python train.py --qk_norm=false --attn_scale=0.177 --optimizer="muon_variant" --grad_clip=2.0 --final_lr_fraction=0.02 --train_tokens=111800000 --dataset="wikipedia_en"
Each number is 128 + 24 x the weight over its row's rms, rounded and kept within 0 to 255. Layers, rows and columns count from 0. Numbers have three digits each. The size before them is the row's rms in percent of the matrix's.

# layer 3 attention key, 128x128, rms 0.0991, rows 0-127, columns 64-127
087:096121108162097111142122122124110197111149137173152085168101129131128139162104131109149142130128162136086125079153156149163148114123140131153129098115116123118133065136146172124131108125115149
103:078130105157160115116115126138126177048131094135128080122116117137128120108098132088142130114127161122081121137128111121163156105129114159164133116113120133098141145159175142118129107100137157
131:155121150111122141166107097129109077186098131133113166093130153136117123096172111126085118117131060130164121151136112105145100188138137105092122137136098137146106146098068085115143114130156114
077:095116134168137108126121104110140162085144135107135114089108152107139144142130131133168150059099171113120121114116110144141125121131142179124100170116132126128144086139209176137130100096123142
084:155158167101176136131109124102093119164136133124168112143120157109137109118123084156150114138113122152127134139141080145098149157132081111093124161144125129074100123124141125153142148153111102
098:170107155099153159160166119126112102152119124116120166118109136157126153107153073129090114152144096145178106117134134127091090161159142098101121134131093127154091134088083094130140147139149113
091:150111131123104119158114100146113059154100128151140166167124143165126108116143110135065103115177074188123132106133121119123108180145156115092144103119108125096135167119064076117144125136128130
215:085136110152132135130122138126121195059144138126117067145125125109118096140092144113172151129134166103093131135143142162122162078107118173162149112113156110125160118175200159117125133139113121
100:104147134106172103121109126105123149110139117119153147157144087101122132110128095124181152166099143107116119132136146130166204081131131156160115166150169130083112113161144125136150137126116130
091:113151088135129123085161174163144161136138137125138145179133075150113104120133116141069124098134107123136080155110176122148133130139108123114128104092149127123107093138162107123083147096129147
086:093132122127135114127120089124139109145085153095202157116133160165134107127134108142123145135103088116086130133127147134150099148121130109126158173139143089123109125134106096145133137075135111
095:083131126157119135139150117151120123131125152163144129142137116090158134127109140159130142168113153163151134137140074122127113170124145140085094131105146128156113147140127129129141119151162139
089:132142101129165125165132115161153112156166133135122106127086167113156118138169098111116136123128095179120138142115064108119121121137093118095120168126096102099132144127146101101119142134120106
100:071188181098114081136164159129155162127114109155135142135156080138121106109080121117123111125157165094129110136135129134111132114131102130155134111159123101139127110123079115098133125123144118
092:057157134104132123096140115098153162094099100134142137116157106157150151123141128148122124128083105140115149117131109085153097092153109130094130167158090094139126126138099111107121124106109083
096:108146121098146132150154103116124098060112133101099144133093131132144126118123131132119099100136143145146075119119080140092149192153136099134138147135117127165143127140164141096113137171131119
090:177129096083112137143106145121146159112156124106109120116147125144102126131167156157123116113151101128191076142109124103137146126131114143153118147121118120178108146134070124097180140119115145
099:120106168106122118123138086123144105123133126143118133146179140119176138147105141139108124137110123103175079143127149106139139153153129166123118144132112116155120117130107103135091125143121201
086:134163159106118131150128083173137079115147131123091140132140132140141128124115123133144100072145120123152140092115153115106120109142186163129101121111127082077131140138129128158153133093114126
096:122158094112146118117118099128132105093126128131116129082114124134105110174120132102173090179151116099154157153107098127134171136108156103121149111116125145096107097127113159093134131139091127
082:142118109112120121170163117084154157120126114120137093142140096112084070077128119070162130146140161139105150099158089167135136111162154138130110147115138124145074138158122125104127108088082121
088:163130126098155113104105115148114137122104164105125199141143109088112115110193163115106153135165120123152157096115139114139082091110103125124147136099160125151143096132083061107129115113109125
094:137141123178122122123126106141128110153127131137073130130135096107111134127170112093180146107153156154134145127126147117121100112082141176119170137112106149134097153172112126114117146155174159
085:118149103113161129163165175121129158108130097120150105144131177120067140164103142140153119138116108113153109129117106116170097117079105074127116131134131123155085142111102115152145151172114146
085:111114111102178143133145126109142114085084127154100094173088081100159128086092119105151158117117118128095130142143108102148117146114121123187140135114094091161130120108144141132156135145127162
098:128108104129116104124103145131072140147125124119137129137106112125096153129120083082103124141138116156072117081123112122163152141162145096158191152128090160163129120112085155136134132145145130
099:121112141148110097097145146138160189143148133140122113097116109130144113151120159151127143118085123095114179128146092107109161125166124117140133102153132177149153118128138110117152156146117121
089:131106149083149134140156100138119079094166111119112145121110107113133132136152091157115140109116134145135111124124155118127087162154125110116151108127121123112127122106054124163113108116100129
088:202166171145095137160157144124161113138085138151134114117124160086127121121130104136158132136119081127137113143136132101144141145102100115140193109105121142111156071186147106092110128128134128
097:139112128106136121134154154153129186138154126161159089151115164175139143123134140112173139109127163134159146165154141106119144124126130072150122129099142104114137099114120141142096119121159116
092:111132116135125090137104204148144173148139132124127091110109140116141138139115181081143111158111145144115131140141133112180135135137115114139104128179131121104142136121117155125125112109132159
094:163137166120109126146106158116123101134088160098177143141107152122100134092132115139114114131150103168150105130164143128134128138138159157113157147140174131130106164138081173111073147135111108
104:113107139148077123166085098150097122133113125171132103100122136139096117154120169133101125182097149152154098115145116133158131129086094117115116135114088096154126140132145130101130155171189141
134:133099098118160079093122113136169116115113121082088154175104125124130156121123132093105139094127127124109192124078134124087114128193117145151147129128139113179139118132099135124148110069133116
098:111137108122126164122141118131108137082079107125133097119155175075119143132119158149105137141125147154143102115174133133106151150125136132134132088162126159094138152129193151135065126125115136
160:122133138122119134090106137119133066198135126131132192106142126160108128129176155122079121103142099129191169133141146110100111177144110083124120152113117143126134125119065107160165149142131134
076:162173125115173101121155125109144165122134137130178139101112123119100110097112103114162117146185131093124150123116125114127138110089125137113151137124109129136131127111091121155097098115124116
097:112129096114118103129130132122139122099123146098124132084170120132083127142130166118114113095153114143159132129139160106104126157157123108122093130127136124116117108119111125156135115143084099
136:131122131144144095109123120106136085183131149117122195130091136141126134087181113095078121113094109119162183141122157095103095150115147136134098152116133105145134105121078106149175138130122105
095:185138123122123140102126101141123073180116125109122198132139142093136145133133139124115139112116117144182148155129107117085106134128097130122149157103125155143138154110073124172118131103163122
110:126116108156122138095141170156104094109102117107148105101143129169081178131145099144102130113071175139071145113118116114129147152136140103137150177122135135099157139132110128096138119106166158
099:142118142116098139143136126117105104104111148176155133095125142115122142108150098118159128112187126118092106139146108159157141128132109113142135141137127101088124124125096167177129157149107145
104:125110169138073103132142163085119072129075147121136137076172138088172147138113131152144076124131177139103154110154131141115139122140131153148150162118127078145122133142127123098093126120133154
101:119089164168151090150114197084113100128103148171122100163139119165108107145131130127108131114122120092160128109110151143115156139155146131149124137101099117102119128134153154156124125180123139
102:122117132119144101124109180127110115128098124118152116137147129156166085099167133126083166120139147108094109143105100100134159173160121163129133099123135165187143147113105134131108102141102133
099:143133130165137096117069129148116125139165133135126130095097159137134107092122108104137129105171130145163146106128083130155124106143122083144126143151126127122151128155077126169160142136131102
098:124147124170156112118090107131162117143131140107157107138146094074102124136144137118117129142174167122094177112133134096152129118129141127154106100123132102131124137079136145115144125080131121
102:121126121133062131094107092103158118127150124144115143111100070134131111132133136133105106158131118120133105129137076106182105171137116129102132109135129133120119043101121141107141115123152084
098:158115099127097101162107102127128122161127173155121115115107119113131184160142142120119126110186147115151142139138139131105113161108145134129110154118125149093163152136120146122123122099160114
102:113095081127118094156143134119140143110120113098108143144101151117127128181141142131107096111143057088133120123092119107083125157144111131169124127149124101142078118165139111094145142118118138
098:117120131110149134115136124148156115148105087152125131142107146161148119155108144119116161135133133135123113139128119158097139137116095138111167065138101157102134089118159138078139115114161164
102:108108116118100143119127125115114164083120156154123146134074130156103159124130139096118124147099063155106158116171153127125115128149097161134096137134133153105144132108147110148138090119152098
103:135127143101110136130140120111120141123106134133173115135155092098099108147159117179138133091173139115132114128135093144093115093099090126137093080117118139091165130144092142108134124126138166
090:124153131143115146157119129116143125169111158136117144122183109174140142139115138130159133150098110116082164175139112091140130119098140116116094124147102097131143132138123147110054143132123088
103:138098142145133145129109120153132162143146117105137117136119190085151149130110103134113128128156094129117119136181112173140103128152115123148127104085137131137157161133115128073127137121146154
094:125106071099100161113107147092134130134137103126157117115155107139114151149154125127142095098156118163094149127140108166126090092142131129101131119147125150143087115087149136174141151120144130
105:120112161101064132166160139168139140103098147135156132136150107169132084171169134149143128168156111143145092103132106123126169110128143123127131140135130116113123145112100096124124118153083126
102:119153132118113145156096083132105032114152121126124126151130107133148161117158117168104137115138161122145106123126118135145141095138141102123129189119121148111111119133180142139135127131132130
093:152114141115113108153095139132111109071151124122080108129143139117143100170129102116151158108141109120117133094139120121118152091132138105141166156120101118133146098108172114103120127109133115
096:149112159083166155133099155119120159118103111107119141115164105160109149144134126132091094168151106163147123122117162122163126137138111155136082087111136085110137147141179129114106131134109138
103:115111109136151141111098100100119112146117143118125096119137165143168134144108123143131101135119165116113105161092154135093123168158126113094130105154149145119131108106176163145117152139102112
103:144092098121118128099116088098122166110066105101131147157099141125079123079110099089139158147141157106147163114094134142089126165136163148141108135123148091134110170146099109158126098142140117
098:103129158134167131135101146118127092104118113108112092122146148097200127124132151095137125136140147140109143150109107157104128102105100105143086129125069168160109147130115102109154122112146115
106:163152090112104149136121124079097107087122161127151159132160153078086148094130169126128138124111124156118152106138092142123202163134063148088139093141110133099137103123148138125126111152110104
097:112187096127142145121169111109113133148128132118105149072170153175105090115116118115129163134115147153119138066127144105109140159155093137133109116146140108088134106125130129133108106163157114
099:133084152109123093131115111145086121156155161101104105121156098146128109125117106138132119190121115139138098103134142126083101125193109160120122137136139146097166116127129101116148090140161103
101:095107104110140163156136119066144120096100120153092175121179122118107152111108117102113115092082149146095141141130120131170115112093138090129070124141122140152120100141123109115089117130172108
128:131134112146142135101128097141162103141143148097121206116164155146119148113153148117096089127132108150101146108121133080143141162134126099104124170148081120092105166130054081125144126121128103
090:110108137125124120110152145087148137140100118135098142140129123126108094126126149117113142088104145133112144093119132105134128133179146127129115103152153100117136180125137094140148164126156051
099:104160126117150148107134089175153119097103168110160132103127146127129164136120133112111110132134113117132190140109098123123165150150143118143125114091115109110118138097105144173147070136132160
105:143132133157160114130138175123108132140157097155139095096118118149102131154137132132154143161107138137117064099127153119115098126116101136109122119132190134130155124135159120125138149135134123
094:141129093162102124127078128125075137147142091116131120140074129151138130114142134131124164127101150163141115135119168124151158117135093139137145151134202134163158135139095109131177129140117106
091:136096109138122135122091102078103111164112141141128135137145123148112107108152089102116120140168172179098092078161113157126133086119107103100110117139127121130144120118095126116124123152137096
090:158099132140154122117127156142118098082110120130127140125149145113148122128126138128145146143118107131124108123135122107161088143122181144146168172160168161139149097103164089131145095130138137
099:099134106113137081112111083133152120099140112159135111076128128154190089105136156141170152079132121120171105144153158167107140166084127148123141087116111131110145125128139113131155142164094132
094:116115143125145156121163112109141146163171143109106152122151136170093137126129089147109109100152164127091092119127142094143152132110151145131071138141144140111154147115125110126131147129117155
089:156085127130115115140117097137111121177137135175160117134139129181147087144126156161140161124145160146118109134128140131125159147132161133109142079154125139110157131161135141141123130120139147
074:136105147154136161102124065114138118107133183134132123124151140148118108120133100123112122155096142127092082142153135084122092143114090158152136134125108128150112123122138094082163128155089139
087:130136148151132079118135131121133139088116112126137151086126141091163113131115133191116123165128150159148150108117157121068135147125124180105134093122156125130121123136103138100109112102137111
097:124121145125133161141154147099109134145102120132110144138103099130164107107141092132140114158132173160157149114149138107130118140129163098115136125129126124131156110109046120082125092110171123
083:082132130126126104133068167118136160130121126113114157117131153138133065140124124106171121125120143121156117107113148140153130173108137097122124078112129141158123132130117127144151142153137126
103:153114102155142097141145133150132122146076111146117063132152115186104103136133119137130141123147131134092068115112133139123136136134136124123127124128123103140149138124122127145157128118151123
085:131118132122143091151144139092145073098119112119155131126129103173097111164140147147167117130133137111155108188125107133113160110112146155103123160143096113100108102125136087082154139119132130
081:158134153133110106117102147128118128093165122100111147140148149146187111135158119123127122109096133130153114114090063130151160147125118144149111135135162119125141147145179104117159113119141126
085:107141121107133099160107123098164123121108120100110150107105071124112116153109167110122126190081118145169132130115105096171074138138136067144108116100109134132136128157086172141126146147111118
100:126121148105147108118137151153136148141121128103120151115104115170110141141102201124158085106070117059153173135087112139161105151150119130135112105124130132121138144135185076121130128105113155
084:137151116107146103130086171087138188150095164091161136109138145201119092160134107143129106160112129111154153108132150114103122144145101147107090083141103139077123147145136129174113143131119127
096:115164132125100102136169144161130078093149113095138093106129088130124137113131166130117150148140080122088118112130131108147099153136123113168159153114111121140120179116137192138147117127104112
101:125105091113104138127153071155133142136120132132111116158182129173090099134125132137089139158125151070092112143143136102113128120131120142145105147158152148146134109139107160168117120158129124
089:159098134147118147158145073093128136095126130142090122136160140075148121159105159129115091154145137122144131166134174127168133114144083123133116174118109076138101171105113124143105118122125116
085:110135120134147118139130108115126116108114131075173148101093162081140163095098122133131132087137140163103184168106135142177118147121124137122128149120109163125126123131164137124171104113140130
091:097125152139113133139147167119129095102126173112122139125146138070140119118124143124133118136113129095191120195130159122131093156118121112109141108121155155107127106104138135136179141097123123
090:119118103092137123132082084148091165144153083116137082145126121076175127100125128152116116148130176148170073143149120101109153118101128121150133143098143169130118133108148179137133110101124101
097:105117135175119119101173160137120160171079094100114102131153149133152126112123106107146083161116131128087146140157119114167136088127162143162127106113096110116156161122112137079141150137140069
090:121121091114117113082102125141159122140134133130157094139146109098166129148112150124141139117124084160147140122111138162124163107116093128138145120113091144120115117136151148109117097132148118
085:124125124111132167108139102134133207139131111098136090160134137156175147109114163131066185124079127169123141126126109160139120132123105134119132086106107152136122160111168131184112151112110161
085:113173112123155110152142088075153137110105104127115118126129144133170141086098138143117118105165074116131158148117124143132107125103157114097110106140127143118133131116147134156126158091106104
119:144142123119094151100117122113120077174097106159152157139179163118144126134184100153106120099100111130154169142115117124100091179164129136099135112136121127131097101131093114091136123112148125
074:118117128115166117133150133137139123164150112109103111145087084116088140116122132135085185162126151092128123095183102071171116107151153138164108155165086111124114155113145133147169132107087114
210:164123147105128111145120104130133065165133133122121195093144169161138168144194115118094101106137081130181147126119119127107095161136151098101118140137099126105103126090061091147141137110125100
107:143126157132100136117093167174131133138137171127137120173130163131131084160144118163116104143135116104121097113141130105134108122147112137125138152093158145158136167130124113141136122148148158
120:085146107125132138099145154136142168122136155127127095140116106102127071152125151126154132161141201108103100115151130114161149122127073164150141117075143125154158144147153187127147150139110130
134:110135129123112129115129139129116174066165147131141051153129108110112098118090134131193137168126174117101113113124130134151169095107129169117153136116115117112173127174209172122116110142121142
087:133116169107146101157126156156140171061153137108143075105098118145135155154088138163185120157124148143082098115112125155148179124117132167136121133101148160115162127126151138118130117114114129
095:141083139093163097110116129098169147113170165123141108128123120140167141142137141131119126117126092089142116153154103138121174150170105127100102146124110147127118131139096092131138129132113115
093:104084145139119132157110140110125148110140147133098123090116127099126184083119134108137121108107139094166137139181157145104135149126183108120119162151121152127157163096114113147146130156140117
092:091107176157142104115153129162154120133132165126151140127119136127127164132143125165121092125145106111134153145137113101115104090115166141151129080119083135123116135103111150132111101101156160
094:167147135128115117134129140091091123125130150143152177158136111102099092070124164155159151130097093152147120137118100139114129112102092149147134158117117119125141161143136130178142129138143142
090:156078172140120125109129132125130185104108117144139120144165134130139098133142149145142099130119152128148119127123147115154107130132128085181147131098155107116145122113129090137104104118127129
097:073137140083127131116151099161082131108133090146139161164104142109112143160137132152110123115125122126158089066119169103130104179131159144123124105119127126125107085133141150157137095099146189
093:095140104116140138132124153133133155107101136128079155137131106111083126147159098140135143110144164128113128126123149134113130116100136083124142113086118107124155164101205116130176139154115135
093:152126154172119108082126147135099103144141146142159137110101123084118098131132096101135100116125114132091124143169158137172161166142116121085122082165117152083166146124115131107134118102117111
095:116097078127124164155148075113089127119135094136086130127133141134151158128136154114167141120135111136113128130165144158107136143139117129113120124158175120078137100094114123139114109106140132
089:148079134132119075106171132131127125119112125094143152090141113135158141174121118142125136139140139113086169128122138106151149138152132122123082117118116156140104112123116141118106123060118083
096:127128118123151135131112152151122086136174103136135130157108134139113136139183119135132115132099096156152117095172168152155118146163120075101110127074104130151108130103096122133101147158148119
094:133149107137083182179163131110137120148137171125105174138118137135104078127103169105135122124139138100120076130156107103117131135137138123110130112135127094114082131129154132160103170083137124
092:108148116109155117125107147097164122115101103163085153091116114183119162109168130131118147107114138091160117157126087142148139176176142124165099109169103154135118121086154131113139094125127087
091:126088117100104143095108131136142144118095109132102123140138104112164137128141148151172166112129148131161104180102120130095156102138166184128114140142113125113142139121145141157139123157114130
102:100119130155166148143070103169104117132155107132118120114136141159118097140117112097127121107120090106129123133121132106152145148131131110151093133110126133135129128169158115112087094118110131
097:125128131138172150149146148149097100117077162121125123139151140119163107146115119121112094139115134123078150124110113101156145151122135120131155101180139157096110135133128137181135121086124136
094:159123126083115142129136091120146139154127101101091106121090122141106103158120129126173133140139169098108174142150158125139100108095139118148180116166135132120083160141114130109113135120122106
095:170128138135134153147161115143167060084099126101112117153126101170143132119185140143138143129109117123144173119112145104126129165130088130147138143120130134103163140145081133167161151108142111
092:131124110148092158132157110121130147144152156122140168125094140151083122146109145103133125142118152164147140160115098157101173119110133127122075090133135086120109150145166130124172141135102165
099:132071152123158161108143164144128074101128139124082147104140114151112163117120179124149122101119157170121157112155119107150163095130104106177114102115106181121156105150133141105143147113100131
087:142132114093128107120104162138185100148145111096079106120146150143134099142138110170149132116120167112168132143128090100125156118144129119130121116157122093121180115128131084096117123115133181
089:108172141164145101154094132128095131137174127125111134134159126126091120101134149117139139123124123160139106116108132142111121122173123107111078128105159124134156154110121109144089103131129104
100:120124150133126161122123125101164135123145147160127165121106141109152103180175131125094157162130129134142113116116075155137129158102133108164116144135185152128124147115178116091099133135121126
098:145088109135136132159110117100095099123093131131179145134102152144122101145082136170152112103192069147105132127144132154115090143169123093146160097113129130165109127136131176110085152153144128